Weights of a small GPT-style language model, trained from scratch on English Wikipedia.
Size: 10 layers, width 128, 4 heads of 64, MLP 512 GELU, vocabulary 512, 2.77M parameters.
Architecture: LayerNorm before each block, rotary positions, attention and MLP in parallel.
Training: a variant of SOAP for these matrices, 100M tokens, 6122 steps.
Each number is 128 + 24 x the weight over its row's rms, rounded and kept within 0 to 255. Layers, rows and columns count from 0. Numbers have three digits each. The size before them is the row's rms in percent of the matrix's.

# layer 2 attention key, 256x128, rms 0.28, rows 230-255, columns 64-127
116:084129131168146149160117125128110194137147083121138183096121114121149131156121163110098104126088116107110155095081159176152139126116150099123128115150137160097099112124147101156117149141161111
104:136118097155110147129150163094139143139124148148142125154126122169095179107116154166116156135119136122092109100158135111121178101119144135079084104155115153175124129132111122106150102170125149
109:140153114110131098144132168114143122084176151149115129138090116129122131117184162126132130120123142153163079165153114085103097128125156110092118104145105155139105099144123170075137133143144166
101:135122129130139115120148105158141148133151098114138105166133120156079151183100120128148137159119120124135110080123183156121122114136113123113108131104093143116116122136154118123136164114079157
111:092121125125123117150128088085115117140102134120124116139148137159144118113143145145130153139147127102138115126131126162102095124100127159137151130158134155120139111154151154104150097138129149
105:089127057089126152107140137116065089097128105128139110136086132111129135094126118179093111144157156103124129124168136143111110194112153159145128113143162150096125120089135135138093127121158158
100:092122117106116140182162153119088102141125097121135119120131149125141129165107133085172115042163154117117086151160153167156146124173157150132156118111163159136093127129123114111091123103147099
103:074149119158123165102088136126138139131157111176101107162129160170109115141114155146085147144099156124111136162128161166171129087139121091143108101098162087159141111142130098137127126145086132
095:127182107126134078138125121135120166129105106101099120080161118124153146136097138081146175126149156123113132103195140135121105095132136139135122112090151140105123089098143143126168108141128119
101:136108137122086107150119128101148105121158140165116156158140129145099163151158118144138132110123141132119082130138073111102087125165093108136066119131139133137126141110133113162122121169148106
095:120090141101097107124120094067148106113136178126144158125129116145170174144131156139118149142190115108142116126035148153144144125089119115118126126150087136121129119098099108097156151129132146
112:094145135129176081132115118110184165110139111102131110168135139145138108125146152117193160142126125090082099104126137148150140093127120168141147092125128125141116120112164142118106083146145112
104:125158137179135132113122176161114147157120115132146076099147130124158094150158101166115087105132133062097167141135138148120108137162129127135161139148101155126116091122178112140124115137138157
087:126098147113147094156122139142098094096131124111158087126158130135109136105136166130128120105128161144135126113110129088133129136149169066111133191162121146105104148154110099106113119103101101
108:111157147128150117141120110155140140137093115132122149105126162120147120135104114142148070116126141140202180122138108094157124136131109133114133118144120110182141131119090074099129138144161135
115:107154143117115110090126095137151147109101151109136126123101149116117092115102128123122115161175107164115124104125118134125117132078120120162116125166135112172123197115165138087087089124120122
109:131134158110092085158141111140123162127160085148112165142128144115113163143194119108127098145131132159155074137126148120133197123119143113095121118104111113136139150081115135134135153127139094
108:128125146142114110103099157169122085142142160120148106128112148122129126114089166128126110104150127173150121114101087130147153097077118128156130123098134148129132118134106119139161164144134182
109:125167157131126155126171155102100155128140120130130138142145120091113124118105155118115145160079136148130083166101140106140139134091152123114173130124082124087144124098156135118120110086131165
110:122130144135090103139143173145153099107138112135153104144095147130133111096124117124107144103100152190150118134121106152154089072150106181127129135137135170126080110112159136159123124108124141
107:137158124124139108162125145142123120123132147175136151130182116135128140093103093132137130187158121122169108111132140091138134106121131136117119173104118115146176145126084144143141111118093108
094:085139145087153125128152134119170110137118148162114113150225141133114105182143166115169142103176145103138111147144167132124112127098139094142067119117120129147149133130150132104110107108111196
113:094158094122118146151126116123118120124095154083137134143146128076166098110090160171142124173162088110109164129086113087144115157173124123134156085076125112180113098129145155124109142143137092
108:110201097123121113159117135122147142110110147112121122128133137125059124131127089104095127122121143154135157091095144170169116147125132102138093152103135150134100112122139077193091147129148144
094:100152167118142153160116142127145168115104081155113130138171090153120125117173135153103110138134095102121152129071110112132098135134097144144118111070115128125132131129113135162104123100108143
106:080105143108131162086102102164143088103166088121112121086124128107152150110100132153119112137105141097124100124154111101148139137136089131108102180111122104130132129141124161119111119095125142
# layer 2 attention query, 256x128, rms 0.285, rows 231-255, columns 64-127
107:129172122154137071099132122068129138130096122115114166156129131111125100179157108137137095119133109146112137140166141098112119125118124125136133135106153058173123144164156154181105112104144143
112:099164095136168151123120069075138106120115121131142128166085138126097109132067098108092089144125084090090123135154153118134096132110155113126150118133122134156132083106177123129142107129133166
103:097165159133092133162085127103149138147095177125072152112125106115081110131141140121081107145131140105138095116119124085164113103115094113112109142147085145155109121127108102080078142137200119
108:096154121083125126122170137116122091123130145145134137151132166107098141138138122142127082119163126159147151142084096139138119091120166124127143169135126158126142111150089163126136151109105121
101:151153142117115143153118124140135139165173110131107088110111084097071149154098128135126135123124097155166148160150090121126169104107113094147068093147117153110142127147113111104140106139120135
094:162108103121132124091121077106176142138114097137167139130154109126142087121126089180115159146113139167108084097130141145113123118092120135117105133130103106094149136108143112121153141140113116
113:143144145122109128134147112150111117121081108096129105121142110111114145091130118119131106101147163106131109126161170143115155136099119178097102177147150187135151105117096132151145131139126127
099:106105100074147101089145147171113072114122114141151136164143191123140132137173131140085189138158132102138117086157130112129156152139090148115124170133107110163141110117160134106153139136166130
109:141115114107103106112166180122125152107137154130117097163117133088119121139097101163147095142126118155123112136094117110139128152124134127159157123116108130102135117136178127142112078140151131
105:114158107148137168169150111135182156134126115155096161078133161135113122148121128140108099113107144111088139156116102141140158125146114112154153166135156116146083151118112118123121142106081177
121:128098110125092103094123123100107092143102097173108133140136128128136158154122122111141097147117143157103151120093106120152173144080166115147141156129115089101181196103151157105143109115122113
110:141125123115141118108141131109127143143092116132145171109157138178112120145126114130117106108162140156117113108150115118116160100147151148151129153152119142143110123126134069092180126119113157
088:132124154127131111109163115128115120145103130110097112159151101138119116131125082131131162204095119138105120146080176133115114115127177091142116089137160129155118136144114126099100137118189135
100:126111118128135092116148136183131130140156127121128117153117142130124151149121115126115162154141152141117127113166180160107110088146126145102134130085125096120113134109112150168131120142155135
108:120106152131144113154106155117142118160145158188188152172132102157123184139154137129107089180158147127142145151150112115115127125080120122116150107126130130115103131111126118151121088110133173
108:123139129149128084119120130165134181090097149082130114093105123144121104136148131130136113145143130096121128088125136126112125101100123123147179144125129153120140123131114169121090087140155079
110:100142113145150103090114102125102141107144125107160155081106122119122188092120113091136125156108122080161118137123130141136124143155146125113094133119156108119114133094120173144130131139133154
110:114153102143111154107155127138107152090127143119101100114081074128120087131119096109118122106114113147091168128156094087125101133104097164128125138156123138108125155160123177103126151077155156
115:103147098097162119116150086113130097086154181135086101138147070112124146105125131109130133165106101101129111110151117134089133141117171135107142107137129114148105139121152132100135134134186143
110:161143146138166130094124099195165101097148103126134146101110127183163085150144144154108147123110159105089154126144126113092119119105126147144149123149144107165078106138141093154092145155144171
098:114129113123066115155103109113139131100106129151110125190111126118094119134127085138089079136137107167146114169116142121095092117114119127108126121120139172096148096131126099112171121118174125
115:117106122081117099095108109139145099103107135121170106149114123164138118127120114054095124111097151119144128152137122163136131141080097119122139108142166123121174114139098114169081124105092113
111:122127107074154096131153118146101128157148113094117144166128111146136169118067150143119162130118144165161113079115113163144151156101127153126113128123086129119136098117160156111110097084187103
103:097084149151145123148113128151153139121101125111133102149127149113106111140154161118109088152077187141127131099175133144149159145144141106145160094122107117159137096147134145116135115146136165
115:069121170126105129145124170138115192168116108120130115098139104113136085109134146125110162173129123134124163146125111103101118150136126077086162148134131152126120122169135142107165162105058104
# layer 2 attention value, 256x128, rms 0.217, rows 192-255, columns 64-127
098:104071102114085156125134116139080140114162153183125139105111143112116142157143103121167111163148132153136101129087138105134171115108115107136119110144131123122106116157139114103137142112144107
121:128099118128115103117147154120104131117119158097136095173219086098145161142109117137120125115128115084178091134116126120160121197153098144165128143134117152122099147125109097106089140106130131
091:083162109134099093147144120171138115149139148146158103127097131114094142134109138105087125171125126098075113129088161121142158110143117108162166123155127145145158150106106108129141136093161107
097:109153134125158135134116093093174128149122158130118106163167122161102129101129130150108111126120116096145160152121143076141127097118087105115092137108109124111126134131156103151108113113118129
108:151087109145089166120153139115135103172108153101120117126127138121101080121125075135104154198118101143128103141160102113113160186122104156089117144142159120118143109113118123086146150162114116
103:117165101097084131131190152080118140151157139122094166119068132148124132126149100107144109076138096127127102103133121110145122117095146118183125098127137123098154130092139163155111159094125089
104:127104132125130122144127147113101121109116143133131123148157095094150158106092121146072109131068149138145164113127175100100083140123094120140143102151098135138139156126115146129101143113118135
095:089092112132157151131117108115121139093124146143146083186102122098128115120106149123137149112114145162174165159115102102118134139170151116130125113099131076082108112119151137092108152129114129
115:114158111128119152158125146107131128113090146081091114149125139191112135146120112167095138129120140145129083133109115125110141115144115141134102094112119142084103147124112140154137097121142158
099:105079130157131101127131172165126157168147126136108147146169127118181115130138130125104144137101134148140139141125102160115103129149140104130156095144126109153117148138134191148131083114135159
102:170152141134142095155125148154125139085143158126159154137129107150140200129132105167085154101114115126128097141166132106128156084133111099135118096111134142119149070124108100094149104105127154
104:127121101123121123096122136075152107117147142123113112112091129129087095148140124104101140140153168104115150155131124143095128106158099148123105136116145117123122130149142146126120103111151118
093:142170165142166131139143151151142126136087121167109127145113139136165090088124130165135153160138119093093139132166187113120182170148133124148129157120154102152148146097134112110101147116148135
106:126085119188141182135159132095097124138128117081119107157148136124105144157138117152114120156103096111142133132122114129110124123118107141093126137105138110136153098130107144093155102079107137
104:171106119126147161108128147131087084119113150108145091100189119150112126122098145163152194160132176153124110141108155133114107132185119158135146115125140139131143108097154130111133143118114164
104:099119122121109127132138088180112144137126161112131114091164111117163130140114154108172106154090086142138160118075132125118142105194064119120102152167128122126114111122165097130150130165101130
081:102174125136122128183094104114134142137126124135121128134123094131076115139142135145119139131119153162171106159099097076145137146111109114133145154148128143164134142133113120187131138171173157
099:107153131099149123119068110124135086162138143121123139144115109128127145177157114118123135121134124132155146148136144144110119127162140153110145110149115145122132119167115121152142103096114121
106:113112143101164158108125138130137099134151181112159149118149127103130133127155147134102116119160160138071123136124126137116096102138175107103144129154117137119152117098123148151106127091154085
105:072081140162128163172117129123093178120125132126136103161094107155086104124125165114140112120108074142050136141128129082147128114136127140096152160099151117187117091108136118129154110151155129
096:162139142144115158160141112143153116124171097149177151095131137103146159136116114115123049122145114118097168165132086104151127148098144135142183112093135089113114144117122110112142123159098140
104:121122119146138117121100118171121117150120125157086119103175139150153162150156153143138089109149146147105141159106100160181121106137184094151107127130128138160126154109160103110112147133151112
105:139123187113103112126121146133099098129174115120112119107128094135077153125111155117142115132152148130112101099118188083119152152162103097128126103106112136142149138104184141110166114135133093
094:125107133119168090110138155094142153118119195136123141123126101109081133132108151154136141091108124162137123186113122116116133110131120143135083125134116133117113212103133165134125145157157094
099:153171108109136174156131137109170113130152094112171122099157123131141126125165148114134140124137122142127106162182111138126127174119151124137149137127124131134119135107104152089091105150165116
090:103083129132086154131105110176100131129134145149137169093135104101102144139156112112126117106122104144049122064118143128109127114142149105078141115129157100136108126120108169165081137125117091
104:125111173154104153139117112161135104142149143136116119156133117141110091122089109129153150162113140103107114143110096131141101177150131138112147133167136086166121145143120107163127124160122160
113:110108091076119148159144133053166126125137138102111152116121100137140126141178181086128161134136106118115125157151132143084125123150167126094132170133153156159125113158144141121113111173143103
097:129115127165156114109107133108137126074164157115120126136147107158138127121115092136139140094165134109120168082165122108101088172149152150133135145200134126128166126139119138156140103109141114
100:110164157143089097157153137084117110075136081114129129136159092142128154118097113121144132146104147124119131156158066178100177132106137130105136113142121119117168112130122087121150121129115112
097:139114146142169120110154167138140094160096107150094115106133098125094116132130166135128139104155132095106146149091116108144107171132093161074170155125118160122090131102137144172116133142161132
092:163104146121125119160093141092130173134143170108120150121142105158184114090132141126141118112126082117106124131117109132159160157131137129132137169107125140128118124153155133109138156133172184
098:125088149162143119139135140094148116116138106162122115150125133142115111113088162107100074163138115137122077104136101110103091094161160136150156096116102132139101076128120130096121075099116128
100:140148087115101121128078096119124136153089124121110158136113188145142133116094109100125103106118126096125147138168115156152135118142105106131105131130145117125111170156114171140163115136138149
100:150103117141159146122132156145125179093119141130103110174164128088113108114108118176118126164163148099116154161195162137131146126129127141164156139116126139095124139110120129164106124148101111
091:162127130124145124112115132110104125099128114119140126117120127105127108163123120138133080169117103115151129119109084103174141097145150126137138093196113165158128141112142111101116151182127133
106:112120128112117145140125142114121146127169106168123140127115129149123162151119114074127128168119119102118148095118148127117126134129127136144143092144142123139121167125155108095177112154081124
115:146081133161092098159138126081109116164156127147173118153130069134106106122155128156111090134105138149086115133122134147159180126151163138112084131120158164149149140139145134136143118095166113
088:126095133107149133153121122109109104108092097132073085133141161124099121105117121168124152121101139161126166131158144103085150127156135096102153083125140140129151095114147131150099198115147093
108:103132127147121168163129120141111132127102114124068127073123121150166109110135128096147147162161161133123157126121139124120113121147126111151129135095111111116122133112135106101139082171121080
089:141121134137190119107137123122126149135151188122096110141133113149160146103123085155102134135131126104104106102107107123156139111123121169148135133091103150086144080131115117114132169155156107
097:138128152144122131128129138134140078133097149164129174095115098055157140127119072142117117152081120114113107127114127181119141153141078126124123125119128131173136158119157125129088156109121150
096:141110151139127150131068126154108111139091109186098115132100117116106084119115134175153062156116134131108144129126121077106130124157142129118141085118167096164087103161123116110111116147114123
100:147074118138076136110130148177108139126144114112118084093077155156123114151095155146155165137121143142145114118103141171144136149137119144091144100138145115114076118168137125114137101087138120
103:118144125120095169122111117110156127177139132132122114073118112131095173133103138116113132146089124142111106071118142162123113122116099157117123090106127150116144144131138125127122140104105098
101:105130137178124171146088176151142106135172118129145154137145107113144123131123098089098138124117151135114119125140088132132118170152120066164125138132109089107130123111141124161118115107148112
107:106138135145130071161147126132120133107108141152115103150129143162125115149095157153088136134185113107134124149124117112082168126120143106110086152085142117106083147126108127068140111155150122
104:164102106139125129135144125075115134070138115106162095134105109118127100148138097105167121107129111126093136149081102134145109125142098177097151108130131120108147126142118162106141150109134130
097:125116147083114103133090179113106117080128103129093113136113143135134133094089112115142122109115148128097110130152140126114153099200139138152150154126129118125097120124091143123163134107142112
105:157165102115129118154123109117113125141101179142097114176111150115107172114133112120101122135169159109126135099110146122120160140124114171125178127132102142097156119126145142084147153109095129
124:110114172148138142159140132117139120087150150113139125095125109128089159136165142081134128104106112152143119117148110072160116115104118116115126112154156151104134100107173155138131134141071120
107:124098116106134133122124146161094126121103141112124131144065138097178089139130133145124182149112127073160128154089116189124124137128097128151146130148116146125128099141087133142083170153107106
102:131111145135157155180178171104159117132134107179141111113121154108099149117108125100152098139154122149135112119102141104138158100183069146124154104107148137148095141132152156123103120137133162
096:121131118123103111127130105128131135116137100119111106141106142139104126104133108086089129128144147166145161107156162123109122082147120145137167146182120115119177037170132116143141158125102111
104:146114138120125126108158155135096145111114144146123100128146117150156114165164145088131154139111137123148149112120145131169158104140141125117160123135132133136072163158146133136158126125132115
101:106129120158084092135082103158142164174135127130102144151135115069126169094115084152112138162078142139121086114144120118108133108055107125101112105141145124133134109121118152149106099171116127
094:112144158150143142103175159093115126104117099147133207118121169160128081133117167107140141139128161153136170115130143151105164137153109126126126164113123145143121123116125119092137095142171100
104:126142154128109132136113148133156119170158101153144133122139103127121121137124156176149137128147125132133103152125130155159098153130138104146124127146093149121124122077094138133109103149176115
097:128115127158170113129127115123115129096156141144139150113149099170098120148141123145171131131127088127137140143133212109146077089142122146161139102100144184174130144152106103122087108111153170
100:162145152113135141152122110124144111175145110108128155134147175124171116158131113119123111127175137141109140151096083130135138124129188130144122135136113174124138111124139118120147097131122120
107:158153133122162109126153124141116104097128132124077100078114115148136158122105122164121133120080142139162171152141131101166128096133121093123126118144117110116095062108146136125105148144059156
092:093122135138105146117082146121091110142128097160122084172133148163125128135106132113142134117129142151139161129118132143144142144124162135150141116110108103104107130137133154093121111084120141
098:127134096133140174119106138117149146117144142129143155157140156139107108108134154111148071100101155176098128093120151131155124084106136105141095136132134159166129132147104159127095102137146109
098:106123122102083160134111137098097137114133125124141169129112148137129166161100163111130123133121168118114132108157097144139139144101161149140150149116119127089113127121126067096119162132136108
# layer 2 attention output (transposed), 256x128, rms 0.202, rows 192-255, columns 64-127
103:111121089097136123121128111086113132136095155098105095155114133110114112126099175146142141147120140129091121145145113081144090115113148151141152095128122104120124120102142150111164118123145148
117:134151143158104145163149140114121113124170129138136115108086193165131132129157133118122072108113158139120108139142120115159135124104172187074141130139101129125130165156171135110106156163130111
090:109115139146129130155148137129163117183147087123137099136132118130128137108115136175171134129137139158137120159146136162164138150080135110110075114127148121144126078153160117107138112135115108
100:183115129143117137112153162137167175117130123104101143162116123114160088152135145123111140149158102068125105119098129151106163122125124132118097184152137047154132119086095120130123153173120096
104:147172133110120126115169117129107113135076151123159120126138128149156183136123139111153097171076085156130177085119133143174125118177096129111127140113126166144122149120152132145114120141130118
098:067093179160112085132120166110118144146185128139134111123122148119125114128124090160129144161121125142131101090117148133134131123075096147107121110105175079145144132115120124124160134101143117
099:157165088122133105119160104124119087117126116139171152096111173186126143108132104120155183116111164162140137141159131109166120125123135143174141163156111109131122150106100104122137141128163128
091:139153135150120108134133122127168103146124099118142172124144105135109099166134108101128143109130116151089093130161140170099146098101092164155131157135115109141097148080128149138148129152176116
109:114118146141142136131113127131102078140117108125156142165163116135149111159146136107164121133157131057140134141166171157110132124135122148104128121100145123180102135141149131133120131112074088
084:108112092108068196132140109143186106144114098138124151098130107114107120114160130123162153132101120126139118128196094170142134122121134151177164140118110157108158140149155120174101108099122085
090:115119116102105153138122108103144149144150136125147103102097089088096124175090138119160122108107126116121098084089149138134141156114084167099147142130111127124121159096142139122121151124150135
092:145124095136160143127157090153107151138087111105083138126122095158138098115154148105119148161114088077138152092121109123101128117078112126136169156109133082151111126135152125129145122134132157
084:135154107149071143118136122145126138095152137125106164145165186093136156126121106082147101093120155164125181128094155148139145114146060094090090120154142090148147125163115109106116100175102142
101:131106105132128130095148142140135144150093145098121131104115147139156101161142147104131159112126121099168156159110177144145095138181140166147124121104124129133107100116116131161095157097119135
097:114183163132123125166141131154149099172160167135163153147113149101097158149120148101133107140131110115117088152144122114114196114131147137117148140162111137158124080160119139148104105162119175
101:120124133077107141109138133094148160128126139128152141151096161101071120113140134158167149100146118115128097153159125091105150139125117138143126093120165111093106136086095121109125107123160120
083:124132129145130148153147142194134094114111122116174073150147131148128128136127112119101078094112112142129118122142117099120089093156130077088080106103147146122122147119131145107132120121137097
092:170107108152135156142125112098130138119110144137145137171138087122116148086119121122130122143111109137133149173136123128112147137154171104136119143117110132146133137097160142154097065136127113
096:103130080150172099103106143137124165143105108119151120152133122110112157140123137123120149159072113158151152127132105138156124157143138118121128127128137121154121120150134137157093087132147135
103:179101167117120148118114114130153107172144117126130117139154163089180112136117162140106129114152133104166134119105101151139167161150135075161107079137102134118118107125111142180154153130169155
089:113126085134124115114072079147144128125128181122133126105123122122080124089113158137168145139131118119145154081123159134145096114128116114149125128143145129136125112157112123117095089099174168
096:119132109096092092098120156087143171100119104139104168101109155123121169126108147132104135146187145109135095097157073092121136140157120125085130130105152133092134139114124144134130109096145095
101:121101131113159134136118106089159165179123148145113124108131115143162117132100152132115116114143126098090132137135085113098142104101128133124182147164117113149069094166142107101099145142139147
094:115159118138152098169127161131161090136123082121075089154093146119157069107104095173092124089126126129132135107132081106103118090140132127135160121111103112124103097129120100131113095133148113
096:131138125108118169142088143128143130108171160132136100084176144123077110107129124110111137122097123123119165136125144109156134156145099130130122128106148145149126164147088153178123108113140106
081:113098113133155133099160075107122128164112129139111105103121142126147160144093130123168134149141105108148163151112129144127106165107156099201144083112117145110138098118107135098175075126147178
097:123134152120093117122150158156139113105140126093114149078137131123129131137110156129084166115149125116145130104135150120102122100096110110156062093136125172112129106156139168150114105162111117
093:146098143139140144139132157143136154136104112124106124107134100120166119128163149133106105123081176156129150145126136144108131166117132124140154098106154127113131162138111125156105136113101141
093:113097123081103098150130134154116167154158094109146122111122104162152115146150133099086146133087127142133125192117121149152122109109090155154095175131131146129119136174116070155121155152124129
092:126127124118155126127099124157136117131155109162157167104119145160135095112117157111102145173147127170147118156117179144118124127111135114168146068137138126155129131135136129109123153126170085
093:114165154114098084087097124109122166125121086153138109138109166134109144131152126107109111133143110125184147109183084114134173083110124108109113160094137123125128087162134095113116139116116142
088:139107124101116176162128127156164103171084156136132148095122164142106144136114163121123098105116191101134143098120136146136127143124125155144106131138101145143106174120122112122145123163130171
095:097106099091101153132110148118124109127087138082133143122133108095138119108161103107101118128090082110159088132084126171114116105136152101132102121073094106113138145122113133131085139140129105
104:161059151150122131189135122120152107146152103160114126131124089175141126127120154126101173161165168088119119109134120145111134110126108154137102146141152149145154146111142118096162118126090109
094:122162112128112110139116125114132109099114140115156117151126125128123144128136116120150140109103132182123133099134103123163094041156081108088128118126157144133172131163127149126096102162138114
092:085114154114165131133127140136105115141144097157118113105150121151119141113133140104159137167145155108137084119104130152129095126160134153092154160105122146133112089155105120132117076132108146
103:131099157153125134133158119077127151160116135104130099096091094102124079115116146170146142138118165138098158159131131145159105088099132126138144145125114132132120083156111125153098155183124113
100:134150081091148166129125149122148119141092122126106130093098140114137101139094128150120080123130125152145109086109155101124125141107113098144117123100102130146112115098128121111154155193135125
089:100134131128105130111140124152165142125117098156180170156142111149143173131144156106102163112127140170094126149146145130153162133151144091122098120165114120124168166112116132143111127125158133
099:137128139116105139112134130149097166130102138134109166072144137090123136156109125155097107121149114095114130137144144118104114085103083123138135109128170123106173077156086114133137114110093148
085:099152134171103124137149139141115149172126098160095136121083143131094159146157146089162108166082153100136118087087144136118147151120115143080121136147110119127123153104149127153152153146206120
094:137123126121085076141187130150180130133120126143149142127125166170100159074131132127116087096165171141152154173105149100142086148100143125151152149105123117159141132125138114120163087151128119
089:114144120104094132101139075072108133133069137089147144118104123130148126127121144108110117136140103121122121090131086131121150093127112122131109135068114156051157113128121123072162138129109122
097:139136189105140130118106141128148122110124136082148141114134123120141115127162149174093185150140114101114183145097135126135169122124144159147140148147083156099124133132148124098156113147150143
093:113119125149172138129137120083111174126103127104151130139110122139143131105139139190159111152140071183145136140108134145128152121130177129171141139116145088134109124098159107142134100121145132
096:141140116170128093133121109153149138090144091088171126101122160127144159132129128117125099124120101168122124105098115143176068080146146119134123129133147130108095132146156104119112105106120114
101:134114141166126122156140111070133102108112106113128160124148130128157099117144111063119120105086120137110124102162155156074133080130117133120140119095145120161129142168121121075127159147125133
097:118118150115142119111124154115154125174151137107110161138129109154113117136111153126141093142128136118146084126143180139117146170124155135186121153103128117189127085117141141167116122135148142
101:148141149142084126119082098145093089141134154113144161133121128157139119132100134133082155125149128153131117098110077118143159163066131086137127109135113133115109125131111122119060135175110108
102:144103141130144089123128178132126138139133159106116102189154132156083151137123106102130115147132146118084129158104131164115084139129126127098091149122138078158154174100139103161163149170146109
109:151147145115145099116143127134128146123120178150198113117114129134187156127102138190125119122096123157177134094109130143118116122166115138124121095114124138142122138107103111110135180126147132
101:094140139143119132089146121144094101131150098122141102100180134139114137131156080123102097111112114114147097123165150139117110161083130149087124096121136135090164115109152160131135065110156147
098:074151127123124161122152119140163129146142136120099153186088106128162107133139122165147112117129120097211143169124126145151156158137132141136132102116101124120108089107096123127154125126130143
104:132114091124107095097108087133106086109134095105136152131103079118137123106120108131169156141106103118112115139118114091127140125105129104109077113132116091087110139089099127106123135106126134
103:135136132133127127104102109128114136150122104156151154165127161144134165155145121132181141170142180175103106131101120135128140130119139120096146120144162115116153112086117110090129130143115118
104:155127098103148160135179116143099126168096127122098114113106129150129104135118137108187155138140149153152136127125140111144097117196158159183140149136126163142181154146161140108142155119132097
082:111125127138124140131148149100104178113144106203088106143113139133153141131137134117121107121137094114125116149124137125128115113169142093145170107136144111144103116151128143140128183118117152
096:132149110087133156166127187089110130144185146102100117117163148130124112141124130091137076141145084149145097162145109175095141143149115137135144152093122128106117083139129099137134103099155124
091:084170127120129164155160116097152137127160187141141149136108135130128115091132167133147133121120165140137129143159104099165139144133113113148127117147125155148138115154129113157169134155145165
088:122141158120132156125099123109131147142121144124169131157122112093086159123122151141180133124158146132150114079158147157160102149121161104132155140131190112156129140159070154170106143113105132
092:068157105108115094113114142135130170144114162113169154119115155098146123160119163129127151117155138147111166118084113074062140130159123152094105151145133125160124114120124110114090102124123133
089:176161100123134116155099109101162081122156126124125158125121134124135125117098125131141172142167148113105113155168133120158135097153147135150119129139086138135082143103094149162150145146129101
100:104118115103116157135111119076146124148132134120147113159121126128139103183126109137141135133159127146130124151121119093118108139133148125190116124138207118147144125091104164148171133095116123
089:122135162143164089148114166123120131090145136145132134101118118105104135099098104143098132140155111160151124151099148157155140080108152131116099105149112133151133123121094151081134103120156190
# layer 2 MLP up, 512x128, rms 0.309, rows 0-17, columns 64-127
086:124098149089090138120100138102091105111164138143090150095121109115168134123143079152148125098141156155144113136107085143126151100163084145117098127098115157151147163171126107075134124125096162
099:172139101119126121153125112154145127140100098103158130091149138128129128119109141125107160081100101104149039126112131100175116113125147116129122155121118183130135103078097137145113144145167149
082:119122154113116133114136168136154081148137084151131183170075169123127156120120135155115117129130158122126132105121123120107149155122146086169101089109145157137150117089152096124128152153097118
094:081134159138126131137116141141160113160139101131123135109123133131107163147103116143133103133162140149131157124161137127104093133080129127111138151135118125132131113115124109168118139144154113
097:157127165116126144148158126123088123135160101141136115155075103147139126122146107154085144171090166166156089121113134144110149157111115095129115129135108100166140140158142135133162169122139137
102:096156136101093150137116135150152112163130105119107139156129119156151093098126132104141107145154118177162168100122114114103117130135111130137106176107154120081127092106138128146146141086097142
086:134095142122160178169096131099107134122141113130132155148111136115092143154108111129123163096103159063117093138121127087101163145132134108153124132177130161089159113144141153106163104132113158
100:157134125114120114149142128145101115168145100125158129079136116163132162098117085107151158144087138108125180124104078142124092146119097119134114115111112134127134150190166123159094152160108118
096:133115128118056120153134123103107123147158156156145152122113126128083130132155146127119121140129107180137137167136155124085143162112130120110089164152067152092126136107136114141103121133087138
087:087172145111145136133126126101125161120117156144116095129134137130149139093153174106185132135123140176132155104139102164111111137148155126142160148179142122155146087175107141143097116142160150
088:099133126115119128141107139167158116133141173106101160126105117109162136163125157137112142149160125132156076111114127146119148128102149143168168099090082080103152172125131109166151082103093162
099:142100116159105116111177155139124116091156150129104138123102146149169130155150135104140140093167099117148110106127130107138119155095149123157110108121135131155100109129128121127121094085123178
119:135157127151163087132135128105150131152111127110144140147107143118141115164110139179082137130169093121162112153145167132126144131124128107105090119128126127118119128097088084139133128150080143
102:149104143159093136106143130117115080144126131131130138148146100103135156115137137126104124136133116128093094124101144172104083118119115160159152172138128140163124156132131115123126119091101133
106:124095174147114125146099141150102129104103130159134126121128130124153153084124092107117120154142123113153124129102115117180116121172127120134158156142132124160097166147149136093123118122136090
091:154120103080146116152099144134121145125098096087145092166142104156132122127159132139082131147143104131069152071090147102125131184114123105087136117130112150156139128115151118095132163093153075
109:164153124111149091109170116165136076152155128151154143095140108145163146142098134093132142121135142114155099112130118135120109108103131153118139186112123091165113149155125121103144148108161152
086:121095094141127163142122143103147134146129172111094131171056113145160154128143100151142181143097146063127124111136148116141105112169098132128157078123173164139115136173149133129110111125091134
# layer 2 MLP down (transposed), 512x128, rms 0.275, rows 0-16, columns 64-127
098:077082133118110138114131108114122064115126159117126106141120167135099103084077091105092167106121130096125123135151123153140192145131136145147142093122102184108129122164157126084125110158147158
104:118092117139145110162081107138115094124131126104147115117155086055114137116127116095138124110147115158102095113109109102096150129102148131086098129135132164124130167166173145128089139122120158
074:089152115169118097125134109105094145157110103160108132110195119140130140137108109113113101102102141136138152131102104146143081146134139157118127189102085125162089122147118093120159143109132130
091:127115106157158125115110150121163113123132116111141141151129162161183114097160156118140171128119110154126146108089143152170097133140138126117116179166106140140141155115176116117102121130137076
104:125145125097171137119143121134142083127095137125091160141122173125127150139139131135144151126094097133133118145127124130111141079106111114080156146095119134122072155092133141081162141120092150
112:138117151123135151099139117131108100123093106095147110124098162120134079100104131136113140167086156121131145117125149132113109130145174107123144166158128116093140110124075139161145091111130153
087:122120106128121101087146150130155157128135127152097150125120138126182077111121127156158102122122163129127151139133143107139085106145146135134149124113122158160112130109119120118151134090120130
106:129119136128118131095147102167137127147136138143140108109121131133108133141100107109062125176120131119067165114124097159154120074110105174126135110141121111145140163143168141097076188109143169
094:117126175144163076107116115123094088131135111111077118120078101135144131081073108142145162127140117128172164132128146118092132138130126113078122122152130123132133127104078171155154121099115103
093:115137114126121148147127143119140135111104138150108123129137158106187104109087109144109131091151144149112145141121185151098078131148130114084098152139152154103142107177137138163152143087102129
090:104123114129162138139169124100149155132129174126086083128176145148135116102153130129132108141110097111101127141148152133133091139120186097137178122100141113146128137122132109105150130177138098
097:104137135096117111182108125123146139160088157134122095097172147179140108116113123130139123161096158140135116113138103138169100074148130126115115181131148143124130136126120176137101168148145102
112:141188118124155151153108139164144146102092141131161145139129130163164152111121106092081131130155097173154122162120137180113136148118102135110118124122115154130118170084086116130080146110103132
096:112136172153108148127134109145127145150098113132132102168186127166105121118106117099149104129129113092080128132142150122159077132179154115150119102151106118108153091115114156161146092122067154
108:152123114148139121139142128148113127110126153173136090123175098102183170123150140102136098128134143119156125151157148122123140159159117103140156107118132122153091130141148114116112095052131109
090:136110090131198109161109118130168181158122147100107142122162131122068076158156145131128132100142097157115167147158115102165115142141102146147154138135146133157108077134130153111121115112141114
087:121178072128113138129123148153123156132136123123153124149104162138156097128150120113136112138133123147123126140075177096115117119119192162112095139133122140174118131126182121124113105158130102